Weights of a small transformer language model: 18 layers, MLP 1024 GELU.
Each number is 128 + 24 x the weight over its row's rms, rounded and kept within 0 to 255. Layers, rows and columns count from 0. Numbers have three digits each. The size before them is the row's rms in percent of the matrix's.

# layer 5 attention key, 64x128, rms 0.255, rows 61-63, columns 0-63
097:109164135171175143109142091147098184089148137146108135127160142087173129092117123127106192134147130113113128158103133135138161133122121109147182108126133093139093111122108157148104100108152163
109:119124097134157144132143139153097109080146141088133109104158120130078113093140136124132121075140111172082117135080140106131141127140132137136140112121149145068106076171107138134117064104122151
097:208143117136101121129134125111107153113122117096152127112126121101128129126106129157116139133127146127086118118132142120149156149100118123126164128145153120192180128135136141116116127127149147
# layer 5 attention query, 256x128, rms 0.264, rows 62-63,126-127,190-191,254-255, columns 0-63
102:146132114086143122151170119128164096095121119138098117141137146129077155098140132133130124099116137148166105108110124151148062114156092108135132109110158159095161130168150119135143103154098150
106:145152106116095155138131125139122150146114094132150153138090177096131125109091112175142163158130148105073153101155108163114109118138143092160142144149108122127143162125112135058146128115141184
120:132099116136149131160110063112131125121137138103126101140141133136154148131131093135162101160170198115149160182078161106140174140150128116123097107166118089126119105164113141150103115099133139
098:099136132158159100095127103135150092147166155186083144127123115132089103162086137089092110118159143136108137110087153070164148132161135120135149125121111094148151100133106137123142134157162149
089:127083131176115097116179144134148096104186135165115114129132099122114115120156118145136119096132164120105124119121175138120121133127129094125144095059144081125118140131092131131100175118103168
103:144172096152132165098155135122132141169103128104131137115094126165122141116099131120105158121109104066183103128096133108106161110128097108088109114140094093108109189155132078100124154119148130
091:146155138149131121134132093140120148145114112170135121122101065143173134147079121142143163109188157119081113099131134117121125086119150132097168156142143085148098109151177127092109166111184091
084:114172130161151128133135131108126131149154133099132107135102140091185135112133131068102076119112130116148163106158104168111134097100075130172138103106102153107116156125125114112143150169152092
# layer 5 attention value, 64x128, rms 0.288, rows 0-40, columns 0-63
103:092161163123145150154114133153155086141132125157114149123127108150184132110130155101147109103115131142137098108166124071138073163158121082152181129128112133103168128165143099111121113138122165
091:151182118123114156121130103128129075179097142108103131119127103125184106132151155124115134126076098111121099136141075108149093125177133140140117114106097121114151124148141133091193131122123147
092:063137140157182111136133147126158144114107159122099119076129145114119134075085147106125107102157109122158143185089089127101159134127105123123108119121130101135119096137149116130131132130159137
097:125111126124106127064157162118126144150120157135146135124125126161117136129130128137147096133152177138141167111132147138138088112146147148035147088085112125087127137164099151112156126159123171
099:158131098093160144122155110147161187117137174115103104115120134112178121153166122122135098135133100133118129112168097094091138153131123148108094122128100156136131112092120129107115115103103123
092:130118092105094159147149143104155201124109106101155111122152117102133166118129106178130105152118104132108117118107098111146151138081108112165133155126114129144111118155093113081113125087136178
101:143112131135098113106132139156127127120161186126141164125174137171146116148136126155093113157107161111157104138127147137133155112140129136144108136132124130126130128122144109115116155124158093
093:111119128172083118128122166057127148137114083109145106123141135104139104128166147165149123149148139170133152160117118125126122122117099137160114102165101137149137102120120157160099109128137065
101:135147144147110087142129111091060153139078096124142126109167124116108099082142081157112104157150165125130081158161078089139094139100141169137147094163132097153153126109119172143166112137132108
097:134123144176097110106143185102115121080143141148164122117089111111123170134119134116102086153139169094141117157139202155109127106094155164135136112127116125132114132133125118122151118075138142
104:143164157142092099087198156073113132129098128112138107125116119124116147150152151118121116086174109123157130082103120129144166104124116168108127136138116134101139129126097114105125114116119108
109:129160138093090126185047110118122128141150099130120133136117126116068077107108158165135133151131117133132142161130154150131091165082153133108143101151089140129147113106117140114134182081131098
110:183134138110132110148150158106126131117113142118119098101164140144143202073102088120118167137134129110081125107127145110107101131125171133098165115105149102154130139134108112110089139130138143
099:125127127071103111109137169128120085171153185153142081117114107125108138160116138113135065141104092131118088126131087114147139143148120103098126116130191137150154116095127109184143151152128109
096:061170160159127121147140142115141133145104158120148102114117141159091103133121162097138142168083091111125133112150112115127089139155156122153136170086149129134141119114131163153105125141104112
095:139108152122069142167112144107117149111118158125145151093090153121150162167135106171081139132120131163094131134164096155153140149130130126159132144114148115151074147114176126099126124106121083
100:143133118090093154079169145053114105149142162119135141130116129129144135112070086141144101112115081148132135125141144103138129134038139119136143129144073127102103158094135119144144163098095149
094:137090118130094139119191122124142168098132121156162173176150112124114093066152120180146137122135122120161158109162129089136115105129135149175160136137123117146132126124120127132123125105166149
095:105125163119091076100137140112117136118134110129127158126142123150126198174107141150151143122114138088085105117148145124112107130107116131185133146125132101169157121144164162111126129173154154
095:116141138155130147140103112188135100151116127141121137127130131121106096162141120146126116135096121137145121127138147143146095089114145087111133068092166108152120097130101115121130098108154075
093:154161146138118196186086114107174141123148119134135126123093148141115145097133158076134115118130148111130089134129161131119125143113153137140123165134137157126136140154128171071140132144147100
093:161162134175126071112174104062178133117114195087173105183146155158147138130134145147111135090110115140105100107101143090143104157137171146118118143135124139115129137154109105169114133119137110
097:120128141115178113141142159132113114086125146131186101115114113112167086125117138127123140157111129146069124153110155169147137127104176159133119109145128126158122132130158113130095100133118166
092:081134144142139093127145146158204105108166093121119094148094139115131144117158143079106114149134143158113121142150138064117160123127169129146083123128152126072143112161091164109115153105110121
105:118098141152155133144134077132131074115133124121101124094136153125096179123113169131094152140144107146124144110125155112134134099134153109092103119151128170165154125129133153156121065139135089
096:108140139145141164139157078143164132131164085151127168142104099172118123133121125144125142135128114148138128086118138120109097159159108136123108168111138108185126132110117162156161116110148128
102:106116171080161123174093075126164153158156118129165167147142098116157142138129120118112144130110136138113102120078109149172173145152112125154114155167135143157100113090162136101123113126087151
102:131172153105145092098163155126143085109089113103138138120138153139124148158129137129099113101111133118104133116123110101103140120128132161116130118116152123140128184131110117101161137133162148
103:152119106134146134191168129158134130142151124148133105139121125096154158120142134139113125117122168137103074105115129091171096103179098155108139121129117081140154095167107153098107147131143098
100:174081096153149145145115101144097160142120082164115154100121132131150125139090114141120128142130087119102086157107125163135142095104111124161122118157090145091129131151136116137086135094152153
095:131107115095147161142159112136135156130135092105093109089115120128133141172098149123123140144123104135126109184118136104142096154140169110115137171161101130140100079083094111163102177127124136
103:161160063140115091121156161127147111161073154146138125113120137142120157165129167139154110123135154119109157137135101138161144131121161114118158093141089093125134125110171130106139153126109095
105:161115094145125142222115106122094115101107112116091123155140186114098125148142115130167114127134125113143153104113078107169120119101134131108161094149131124133131107084151118120146131135151116
111:136117154141115120148144155141152156124122132156172173118164097147149161124117141127089104155139109091134127145147148121112153103125118095119106128147087110114096139135137122075076183128137097
111:099126107102131152138126127120214137137178138139159126153128094084132181148141118073112086114154116086096084125107141127109120148117156126133110152167143134118137111132147143116147121122112089
093:161148185108131136079162124127117125133117094111140138119137104142160152118163132112130189114132112110114158172114174172117125130102116125112160097080147133167112120119143135173129108136088102
102:104120122087179131149194126192130131139090119129118116104144110115086135142141119114120129144141087150135098147145150132127144112100111173144108135134171165119120128138112096148114105182111133
104:128159130088104141102116096167143165115136113139112118105070142110139114139109112170089144162114114176099131116146164100143121077155139102130121117164097116163119137105134123150113127139136172
103:134141105097130153111127156124173138142138154139143113170119128178122112126091113153155150154149171123155124131153097131137135091074147108076115140150110126145096132107090160120112106113158129
101:087125149111098131097120177128080163131088116099155121144121130129065115091094109084145161149117175130100103101128100139130179107120112137099135122144047109138139142095163133107120128091111116
108:116154112154141126064126156086106100174140144115083064124135132131105121138150092139130087119126102137122121106122133126131129128150130148156142106084127101112150137136121125146087156127094170
# layer 5 attention output (transposed), 256x128, rms 0.215, rows 0-40,64-104,128-167,192-231, columns 0-63
096:112146149165151171152154135137144135125098138138138132136144140104138145122129096158082100105158136113127204114132148137153154132108107151150099147096102129149140150115142172108112109156145097
098:161092109121113124104153093117120176104175085118128163116150169141085147133149128095109151136148178126131113117126115131109098142083103130144096101159090147148135107132146129108108170146104096
079:170149115086098127142145116131083114111157134154096164164130117127116110148159124129106095116131101100127127080113128138147138106123119098165130144112129142081119115100110130128088122088118148
089:120109161116128174118146100099114141099145114121135133100185128107146122161125079126114149153105139116113128126140117087137147148123114160183154158182125124118143099137151103102147101098097115
099:084181154136152121108108138121127129157117114124160115155086099118073148113100144140133121093134153157126133115090164135158134085101119111144135152139110129122113140153118110143104130124183124
099:095150123152144113100131128129127104120125097154089134137103110113102144117118150105108116154103161162115133107139138137143109101135118131139155139129149135119157093107159106081123116171145067
092:162139122159168124108137133135135113133117096178135134129114134084058152115131136140128141103128079162141127118143140137127111122133140086120146112132149137128118118147123136169133132104154152
085:142116122095106156140090098161092138133092135139128092127160129158199106130121132105128113081089127118137135074147153104131127137083144138091141140075142106134136153119156128139125113118124188
089:172100120119136173136169133106148103140146152172122119143147118170142131149119156112129122139095130114145168105128170106145150167110134094128080126106099127094153121164137123133100137130111121
091:124092099158152162160105120082125128124152138116119170099125146176123082132104111106155137122107121132154112163114102147152131101166163106135144157086093124109115106145099103116154099169119132
091:140134135142138167130118146109114153129145137099113151108128122167128092117110094154140121150111125112114163155177139122153117119144141112148122131122152142107114122116109092121129123126105152
103:125125183145130164108168113135108111146081131113135105111159101146119168107166104080132150144120178141129119110151143145137148130123076136145113128140154104145118144151144143106096099098127117
093:126149142128126166115113095154166118145111137107160142159109130097116150188104133162142082101151121127095132136105135137124108118128094122099126095138128181137144125135123170154112078130159109
079:143141148167125099096111082133149127153130086098125142115107122096171109147148141147115135161145155134118126146125177118120114140128138156157165156105144131136133179143089142090138110118152155
085:156118119113117136152121172161143111092129110119119166124132115094125114138095140113092132090131137100100161156100146133171150121118097112132142101110121108107141131132148154090143120108160161
093:088150152093156121076141145154135112137124144116162115127123106123111164113124139115131100139132153157142106139133106103107136075116112091135170170145119161160132087121115143153159073133134108
092:106148139186117126122115099162166107081069080160092169136144127128094138118124101150133088173171134121133134132133155163123103127189136132115121118116138156141156117141080145094107093107155100
090:081163139090147144154142125138128136139101135141112083136084159146122141138127123109118144132133113150101163112123108094105164154088116123103149105160093117081152140151135138093168164112068135
101:137117113151126140128143152193130138138084138141127173134096168124120102087118091108113117128105134138165191174137132122096152129147143097140184164109116114125095097148158109128129150170108109
077:158095149106177137128134156099123147126157162090119099119151109145142118132135136130142130094135140115152127164113128161125173148110111150142105180148104127126131150111166135133155128130161112
075:107120070137155105160103153118084138108128159136123146133153112108171110113096139128101129110120167107131137090115095135139147105155102099124110148109145136137077116144158125123118112131092148
090:122134092105123107127111149115123141148125083106129144105111169107132152128124108104152124122173132117135170148160169079142147092141145126128143132135119158161113107145133065089180133129084100
089:121128109150072155120088082127132123145080106122123142109111159169138151123114123139166111117168133139143124164160155126094133142145121108088106143107141137146092098128112110149137132135132101
101:159138110161175137135108144098105116123140156150090151131162096134142128121108115145104143096123101075118149145113123140126142097162104106120142138089133118162109128124145056134142076119135158
103:166127139093127089127093140112150144155119132138135144160119093116140098185123130141181118105120135083143129132086094106118158094137139170137117123116155115122083148136120137141119181149128139
091:121160119109121101138099132155095144143080127081153131123138150097117162105135154116140142112187156124166110134154139098139164121148125127128093108191119146112128124124184123133101166108147099
097:070152093134166087084154106166119116084112165079099125129095158141099146110138128143133096135145144165132126110113108155111100108104123089129103151127129124146114118151166128157117111163164103
093:131064117153117179081166124143109130121144135157143158161131102124117079153087141126131108113097127117133163102085127125131118146124112134146149109112124120197069118140152129136078126168169110
080:116152135107078131126130164158121136152136128114127121113165160098143140128089146122114114162188133147164130105138126130088139148108127095123125095116162158146135151129187128135107092141173121
103:135137094142106086118118117104113138138119089165153127120128160111079159084115121091161141127142151173131131123166148092087117166116195137130148143151144153154146094134115142137146140151124103
086:137158093146146093135128153157139115150124137130120158158128099100144109067113142107126095138165130113103174123144109141088131101116108121106101108065132111095142153123155149154109103098157136
093:141112151113114169152111178134113137131128131159120156099182148124149115069121088078095118160141107130126127135115109103113125115130125105113128094124169138115126142121127134127116148088132118
100:116149118138144138134103134136143109174130106154147109085090093110133166117080193152111111130128140147124106128141139143138123095145127132136095174083127121090111136171113103115140111144132110
104:119144094109165105141116147128148106135151197175116156120134139102112142135140140094153134131138098140150133129135077130123102117128143136136133122077128145133151104121117143156191107112161132
096:133167136170160090153120164112121140112124097101097121097110131150107132125138126140138067156104142158177135127100156113125073124127108115182139117096111122131123121098143131105125127121162143
089:119101094137096124144109126123130099185121137117169085115122142140139107168120102126188106138139097141134103142128103085142112140095149168123118119161114133153108133088149151131109168142164097
091:152149117112092149133128128130098080143138110142112102119145082127143084124094173149126136119132124104105191132108171105139121182148102119090120091091130076092106099123139173107088121141201113
094:123124130127093093131133151153135129146100117120143113181185117118150138103128125072136125114141139099126143134110111125113127161150127097113130111141184127076151141150148180133105082115148115
093:131171092118102115156169157154127133103106101121057133127144118103127162083186109090107110126145119118124181126135131122152105138141117104190126126135170100069145132133166133098110118140139128
095:126106132155155168145153079119138095112116133158130140136116129167071143116138099146100134140094129161125124132149137143101114141123071132151131097101157115081092121149122099123122099180149117
102:147095191126114170127115127179126161105132119141139139134143124136135102169097148128123154137144126102110133146106137090125131148159112137118110139181139129112142157162115128156158110131178126
100:120132090139096142118148094104089163090131115148089099131059105087129111088150138141061137088132148124125096128131144151125168100156140133168144104157126130176114101136091140129139130115102122
074:099112103128130070113077128130117119139187145153151127176145166127124155127103153164110168103116124149118123147090171127089165127095129089134150161134128141135146153144175129119132123147132117
081:114154139103120111145120098161125109070089145119127135161144125145135136100121134160109114123078101125108104105150113130129135098142128101127110128132144160131118130106097144162117121177099152
085:143090146141163052150140133195135113116152168084139089116187140125115108141147108166150126100087136083146144166132094132130097117130089141125112147094139130097129097132118137167117158136158148
074:109142110124075169156108133089112133158141077201130120125136143079121108149141149088133131116148157163091120138129122148137132153098099126154178159105122133129152106143126126136131157109121171
079:142122168093176110167105149184132106114147138127132115104118172114167126138111135169165150110149134118132155198139142184119145104115137124112130097124165133120129145124149128114122156150135126
087:170118143133111114148083141153122111145116061130129165155184141108121126146110120106157090147145117118098126130145089102102105126126150112136163128149112158154118147110144089141120117136088180
087:089150070115133151129157168125121094073096178150134142114097134153137108080143105166123162155112126092191097109160117146120126117144150131110117131109132123135138120100178148149146147122121110
084:118108114098174088112091092154100115089139168136133123142107080137140126128102129145108154146140096128163127148118142111115139118180156107091141138131095117111119152130127120149114132191117105
094:151098156112181106150169077141117098131137158118131143099149114106174127103159141102103148132103168108115162135127140128115116131115137179075085098171135153152119140140129148136133128131169157
086:080135128150132106123151123200139119131100150116121120131145137159131114118152097139140146118119084116072168146117109115127131137143118111153106137099070106084086120121159146203127107108068152
096:115104124137215106079123116145141142130114151099158070114099131066122120128116081146110139103113125111144130112109115119111149129171122144106148141138118150110129148103121093168125167156160141
093:085134091096147101126155188169082138119160133150118091132093100146101119105127120115113117093141134135133093163097160124136162106138129115115095127091107100122123113137131118130143128180084140
087:115155092158121158130116187126117146124159090135153115090081131137110120118168109131126099106116131115140108105153108095103138135095142102167153150153111132102128121146142144086121104138127158
079:160145107163118138112137112141101147117143095171126129125105093145137113113103175127140164120144150139111122122110133179152164124140154078136118109149126111140142127142139108145133145169116126
083:155127160134131093148143125142153125153146088093095114109168104108132075152110138084126092096134124087152161137089126105129130136099112152122180140127110144131151144145133156127109138088086167
083:133095124136176122121105088172123092162136129082105097138125124156146157150159120127105099149110108113120137122134083131103130123110150129114161098133124155195086153071110138129143127145097141
081:145124155112153113148086150134133103112177145094125157170096107111143174167082161149139131158106162135171108111143117140102134139131149148078129126092115142134092150135133136109156142131099158
081:133129124153135096117152116164135115124151172128148134130151141111097081092105100133092113151108123115138144157096124155177149157122139159071112085108146140105117125136075156151152142122110125
076:115152099143149103131141103141149103107095165116139126125142121080119087120151134093142135147163170135088099164079132152139134117177104135142164168173081106107118107126127151137140119127116156
089:120121098113110155071166117121069128132107153133110115085107122118112117117145118109125135129115134126131132060144100203129121167126116108129116102143130143188139116116150102076093121112111088
081:066111075134158112128152145126076109122112123169138120105139104167111136094123168133150140108126162114131125165129132137131137130148118115117127134110109108106157164118125140117179135111103120
082:100138050132147145142171088088099133142148156196136131109104108116097159087141115117109132137126136100116130118150177156152140132141137115113109164103158093103144113154124167123151139112157116
088:055184099111125175127158151121105115090065118170101096108127156124108086123100155116134118136106117094122096120117128132117147113163066127153121140124106098134120097130110123146136103137133137
090:131167120105077150101139143169135143126126123141105106154131132162102089092107153095097156155155171163135131135126129098136156134138097126126113136163135097116155103134138089103130125123126131
082:094136049117133128105098143100126158154115093154152178127127143112113132119163139103143117152137141160106179102092119139168147154159142125141172096127105158111120115129128149093115178112095124
085:110142111139086174090140103118176122169155126109132159126130164113108109157129122127149124103127102127115168125133116148131112110117108133144122146094113059141172116166121132103103133093102100
078:149117179142143088141113120159135159153121119159096081128108104087119128053150109107130149098163141134143154142124144125149149152109126132142111141145135107113132113108135086150098179141072129
091:112130121145077152103124171093154149139113105160116163108086142141091084105116117132165145098126108117104129140066139119133139131136143119169108158096099106103134111140117145093142112142101120
100:132066131114129138103090123132127125140112160129140121121127149101164139143166094133144136107103138133165138111157141147087103171110160158131123132135165149201115164119150117120130140097144118
086:132149116103090182115116131098059130131134117142121096145108135149156144120108129117084136140133100156149105048174123156110152115112131109131112092128110120179146129147142097138166092136118101
077:082125124132074134126109119142119095106085130120098126130138140126123127114135092142100107091099064145119107111092127149135135139140109120124080135128122080112130129105084076180173119113162138
076:114143129101081162080150134129095122100187099152112113056112149163129148179121113114183109120133109164129109131153148172100140153156123100152152134136110131114081135132160135087107107165152146
087:160127175123118149122103119093118117111121074085128145166107129124124121154124171133132122123106133130164101128098147143101171105117139103167157111138149166171119134141108105170154145169122182
074:150133106191070137124091139097055155161147115141137148128128148127084130086149136144102096154082130121139101120126135135089151140120154142154155127124123161147167122102112124155133112107145155
077:157122124104184117088104089130135111136141150125150109146138130155106100085135092154092140167168143121121112103075137089151143137121105152129112144167101116079134117119130120085121144085105151
083:127155096136129158111127076101077156071150110065146110125123131151127104154098107146122148150167152117108133098120137117148107153161129128149160126143127094120079116129099125100124105121104137
080:130105113161099148139126154099120169151116087154101121113119119162160136130145118112122103129146126136109119102135118165149101161107137137147124117145124145146162168115117132110145138112138121
069:137153128114175114157133141151144128106120139100124084177123120103125121112116141142110146111101136116125123171126158133094123099163098126113137131107139172107150088124121114146157148171116169
097:185135168128181060118127092166146118144184131078161155099151117104139143131124119140125150105134125084123178166129135123125141109170147150129110121108154130118124113126092114140125144167162137
083:092133094127174093139194156134120127108146134142140153117121159162110145096098151123124120153104126145093130117127070095128109100148115124136141116123117118114088133140113130113139109178094119
107:121127128089121118130112132136160113119120108151120114141116122154116116118102109115151110221126141150121112089193103147086148145156129179118100130056121165090122118100117096119155153174117120
104:093098104130187153169173170139129115132127106131132175110111116129154142124133122143089108109137116107135132146120140133141145147172114128078147096097115160178092164100066092140116088108122146
092:114102107129090143128135124142156136122111121091174097157130129151157152121181129117156147111125126125077117117097113106155113134121172138166161148112134087143140135135118114144171127141096115
093:121150118096112113204110114127093142129106118181131138138101105090152123155085110086137110152156122134125108089135133128144146135140129129143123145133127113201135144097150156154111137155126129
107:179101111127112109107127169132143150133104147099098124140125101155141112108099089136133154092057131138121140121138134117139092135147120130137129134135153083131095139123108079119117127169141105
106:185173101119144109135162137174111104119110132123113134133179124125112111121127099114112116107139138135123127128117120123096107179162105111128094128093123144133077190155121116164108152121121146
105:135134116120126173135130096113120098086113153129122098109102120147178130097146120104133124069118095183126134091127121113082107132102124152107153111129151138167164117111168136125137115117131113
101:151092147133097116127125102152160162148139132122088159176133119138114120123116079137099084116107123131076141106120130093105133129115139153129144142133127149049143105136118120116117137144154159
119:085099160140109149075115138152148159104127104133155132092075143170142154136148134102120147121113105129079112105137124103126149149121149120162122158133097151104146138104101155142134151080121139
119:135161150127115126157111108161104132137104113120091103168181147115160096146119109116107159099170103141076124102104139110118137164089126074114138153151163157098186137163184166137126142128138103
120:137141118100162113126100119109114132131084138139151109112135122131103091156092132144157145133135112113151108179131164129129114144143148142102112141171159100139160152166117135109115134149143170
118:132117114125122142109124130153127100158129105078119134100133154138181130101152116126142137138124139131081090092122106111122136121166144159120106134121114161116170124094138197128099109135124110
116:116125143091126131102140102153142127115115111138090144088125171153101108158131174146143150103095107150179093145150102138138103154150099137154121143112094118084098136155123099157110164108130131
100:098123152122146126114131156134139130118156130121146120139162158101105120119081163123153140126154140137141153151116129151139123112141125160126133127025094126089134141166108135172113133104133130
094:112143173089102140097127136123143117123102109161138135104104121112135141111124119140173102126096139146182129116164109093098123083144105155117141116169090164101126103110125073131153116132170113
096:153140069121113128088152092118127161150131147124122106152140159100184148135103103121120138112118145113100127134077112121147114126101142102097124136097167136099130139118146162152085134118158100
100:155120170132103129140126119126144144127111112099161142140155142126127076111114160104159182150162156155148127130109109144133138131188114138110069168110134165104160083151124129117136102135147116
097:150121152127096126162110120136108138123133131133148117047097143126067086130111144081113109124109152113074091115150145184157138155145134145144149110174154094143096148128148123134125112145134110
111:132134125108139195161126147104114121137143119170163111129098128111138114148114145092156142154181108119123125101144106118098132121145108152150125139144141115099101164140148114140134142109145142
111:105109142111130143082153144111141170158118146095122111171102167123164170143078126137131148107151115096120128137119142103115116129114106164105133171151133199123168118084165156121124157135086118
104:146128091109148079126157081146127101116151120156099130135102095153139156139172098198148147160171136121109112146145144149178118132149109134133108084122139094114105113106097131129156130133149169
104:091152146100160091159093108141111165109141084142091122076137079151141092147105139110156091121157123124147117120134128181159123134167115115128141136098135096100131142127111160154127130141149176
106:125136182145130107105160171123119154129163112120054167121151157131107112142087157126157141098112141114154161119100087152128159103160095142154134140121119164056190118139123119140141129101116119
103:165124132114097118141143134126128145161131150123174120117136132137092148154101089136176149132134120102157137099178104132109114118082135124163121168105135118132146143148152069129107178163128108
105:146085135148166144153131180133123121145160153102167104116065129122173147122114075127109119103098087118131137109105138139092101136100131168146148133073142143141127137107126120111141142083096136
109:143113121097148109119119132113095071138130145169140111073136106107141172120152151125120137105099132112104148133111081174141124134121100118122159100123169127140097122121134132153139128134141138
103:120139049132142162099130095108108104129101105126130097147120137129144135134105161126131129143167133118125143124168151122050094076148101150100097106134157158103117137142122064158118131130134111
095:136052128123110138178140144116143115103122126153091112103126097099137107143110134124144111128144156158162111108114151162105095161153142120139118143111128132140105087150165118152118118126158093
113:093140127132164180122128131149118110119141127130132139151149095154157116149165132157145105128105119137160120122130115170124138107113127115089161097093169153132066159132151133165125139098084152
113:127159121119174149094171131128140120097133134128084181155088082131146128086129107141126111135115154146111142111121111117134151121150107126079141112137107124123116128136134159075149111139117122
105:137177161175137149112115141122135112090125131111149118147114063135151113109124089134144121119114134093148092161178143094122122130126152156160194138093109136094119143141103135084132135101153142
113:102116137144147163098135122141122123120139142131167120112149078153114071135130140124143189110103149099128111171113101086141115104128154123132115110081124128162133135129115153122074096156101152
118:167147133128123117099137147141127115098121157114164109131120113132130139108142138133096199122131111101107153164100140090134151137132155133176152126094168132112081153102136155138116143076086135
125:119126093140124162123123063130094115082139125100124150129118143145127091115127123128116123155134160167085108139186113136124098139116111093137174129145127131133124114145108135130095115121136142
127:109144103114113127106142102108108134144130138095140097146143122137152067145143124153141161148121110146142150099142116125117139073159098144123138094088161134095078171127139108123137161104125138
099:084130135157099113137109136126118161149160086123092116119129176130109119127091155144113068080138160124125133121156099108164107136139089137128115114140137132122145087144132092158078150146183120
116:137137162131107113089113145083125175159140149110138112134097161145129129139106144141112132141131147139130117145151131113128154135085157114156121104130142151110130133124172156148138180093150142
115:122107163156147129091137114083120112105188168135141159142141115125134129126123071103130123109091141139096120114105133132154144133144121106142152132114099144114134079149090115132105114098115104
118:124125154160143135183141118117119093118127162082152122093139120103125050136119169121124111119106095134111098142139159147133151138131091132106108112139148129155148121129138108139138122159127133
111:136143092135131131114112127109122093125106148141127120139139125152169105097131165080113139130152075121114129125099108098092104137127158121113105135173133169111178148152109142156083104100109138
122:126137115104134107142105138106129151152099123142146134141148109165099181165152125166187128160091107083141156123090139117122133117102169140097125132135141128091099103106122111131147164134107107
098:105149159128149122123079105143124130142086128150120112097122068119118143163132139152149121095111128160122141094137159110139161153111094111063164127134186147092127117096120145136160163152132127
095:164106143163098127102154137146118157135159130142134151147136124161106133179133118111122129120149145175098105129142150152122084150127098151110142125135149128131116166164178124120146123127100151
113:098151122110103142094133130121145127152145146145109167141081129150147101070094155137129119113096133143179135087112126133173140127109139116098119089114132090185140102156101112112090151118171093
105:130125130129127101151116142130116119096122141107121110122103112120180150161076122095122129152174100110131150108131158116167155105138126098123118121150169124128121113114134131156147107144120112
105:122063104130067152084120113118081139143162121145150107134122126132151188142152131086071105158133159116148129103143114136171147147109149109130117090160112142125129124081115114168143135101110129
112:145119160129122126136077153133139130133105139075139127111119137155100138150101101135147130108110124115114133097114133101125123160116089164117118143132097125098130142152112125130135070148181121
106:140112071133105111119147081116147170180150138110132116138117149105106136133145110094122163156118146103116109143108108138104108132123188110117180105155152117155133097183136114117131118136148152
119:120144156174111151142131160097144099132134113099131125109161141118110088150121151128122185118083147128116111159132089159119119152104145149133159113136184139138093125132102087078137099148153134
098:144140166139103131073117165137140157120120157114113136147131113107077125121111139107142143120126089183128144121129077091141122168114129144108118109142106128140134120116125157094123174170102143
114:126090128156103144141081077142159098115084103150122154146144141120150104192077113070111109097122083131116130137092127115122137106117149097147187148122147133153130141154116115128114153121139087
113:115131073147116113119111112128144128137156105152155099107164122113153143115101152133116124177152160142164131157111138115094114095090137127168115105113128099140122144118135132132160111155101119
118:136105100159133140110117152118140130140145132103121156128116156134112114105114128124154130126102123093105193113167129128120117151082088118159146116194090134149104097144127103130113114093143108
112:142117120112142116110171148154130152104127143138062157116109100114124142081089095088111170105098121115183143117163174133122129140146121145085147120145117128135108121125136105172134133110133098
100:103123116134124116142121120145120135120095109150122140104151165113114132150112125188132119125122190146169101131146097124125081118127158170160143151124141136153125122155088078155130149098128181
099:196119125157121169103118130152110108148108116135109152144157154129138077104165128121150157108116130119165126147147122122094097124124125111084100062156131119099117158133073121088114164117145134
100:189132121129105124088130115143185139096176138162143119110122158098098141161107122097127126106121135167164151119127135142140154118104128129151123120119119143165162112142138092134128154126137100
104:157123136165112132124136097111100117100164110137118070116158149091154128124118119106140117132126130156153088143122119143107158134155139131164095148112129113108176137110136093139134113129162142
104:151127125115115164120129137128141112103148107136100101104143136120106186105121188135180160110125143190139152102118126113108097155111110129116138174130080168129184134129106143103131094124153115
102:117119135125159089124118136081104159155121098097078168161099157147115123147121113155127131158139094146158149140159117110123085161125154150122143096135146146093107147127138172111154104162154141
105:090139143110106135151105117157112109143115148132139166107127136115204156129152146153139131171146131115114166133157156117105158120111140139160081120095129133125139078127106147128115170121084139
114:145109109121081143115103113143141128116139157158119140122130111059099107112146119134115151128110088113148143096129146134114144118160109119148164123134145136163126107171112107083065133128171125
093:093107140096135148153124165161171083094172100136077175150153120117140107132121118161167129116173106148111147099132137107106138134191150100161112123124129131146105134103134098115126140162127112
095:099094117129090098113072082124163140132172116134133113178148123108142136129171118163109121147157105112141087163136146136125131135123148099113141130146107145110095151111134143136100112081127123
125:123116061143171075098123114137112147115125090122111106113127141145116156083167107125151125101157141139129113130143131156119083111136137113106137135138114146128135165123128153128132110140098147
105:079096149092148102154115083100150120096110131129113113160131102121110107119131106159154129163137165150140093135146171150125131152138148116118141181130135127124092153122091130097121095158139122
116:173095140104160099147117159150098112156088086118121098112122118122156160109163121121150131169165135105079067142136136116120126123171102099109125157116122175101101154097125106131144184076136123
112:153126107137093160093101124121116133146119138119115209140175130120123130143122119144138160122088132139136138118100144119166099134114103113109097142141115165089124094150092145126165144142135097
111:113120141120147123105123112115123111110095130128120106144138119158108134089110106172105105149111091097141125123143147140121108191108145091106152157144116114136059141160161103094126144124117147
114:111186128103163117142131169143123087140131116072130091095105121124153099181150106080134104132152128099123123115082080110122143101149147131170111096114128130093157129083131141160101131134130134
116:068111109075149111154120148147126135110149134149142107094110136132079142142148154127117092100143113122183134117116101148151149122124142154213149115135120157134125119132172153141145123129149134
111:127143147143128135080137106139162136090181108160107124137107085114120120120150152134177162061170091149146164133147118133132153125137145102117094091154161113143119148151134134066144135138176099
124:113112109168184103115106125106123131121102106149094137153075131167116094117155076107107105154127108130111146122185128124120104150102128143145115070155134157196116095106093137139127107151142145
136:164086161118107137129181157101120142113135142119177088139116091161128109114115119159127135105139151120117137124103149101123144172138108146118135164115096115126092180149122149086134122125154124
133:145095168088133112143130140163161145089106124104149139108142128127153172101115139104124162130159106131087145142133117122154163127140089117089098144140082122175133151183135148112113168140121106
109:113147132130110146133149115107155111101118114095134147120085106130114169124122154111129128115092123166102175136106163101147128112105104177107133180113152108121079133147106142144104100122076126
109:107108168144161118154132087096153092130139103143120160135129138182137147142134117092159092102114090125155119129148123125164103116178155124109123149167130111109130165084125075150161117134100121
120:100138141090137122152120124124105141134126156115093164093161121121075120107184115115181111114099136087198107135120118115142129130133164165123131131111142149130127116100113120147110127139134096
104:118051167146079128127155099092135125125118136145127118113126083139113151148098176131113092129138123122148122140140126098136149133112123161127116131147115110168129108141119125139176159082112101
101:138108137134103180132135156093145133162093099133138130155100145084145143106107144118106105095175153110090127173094106156152137094111152109157168152146146130129155145112111149139149127133145118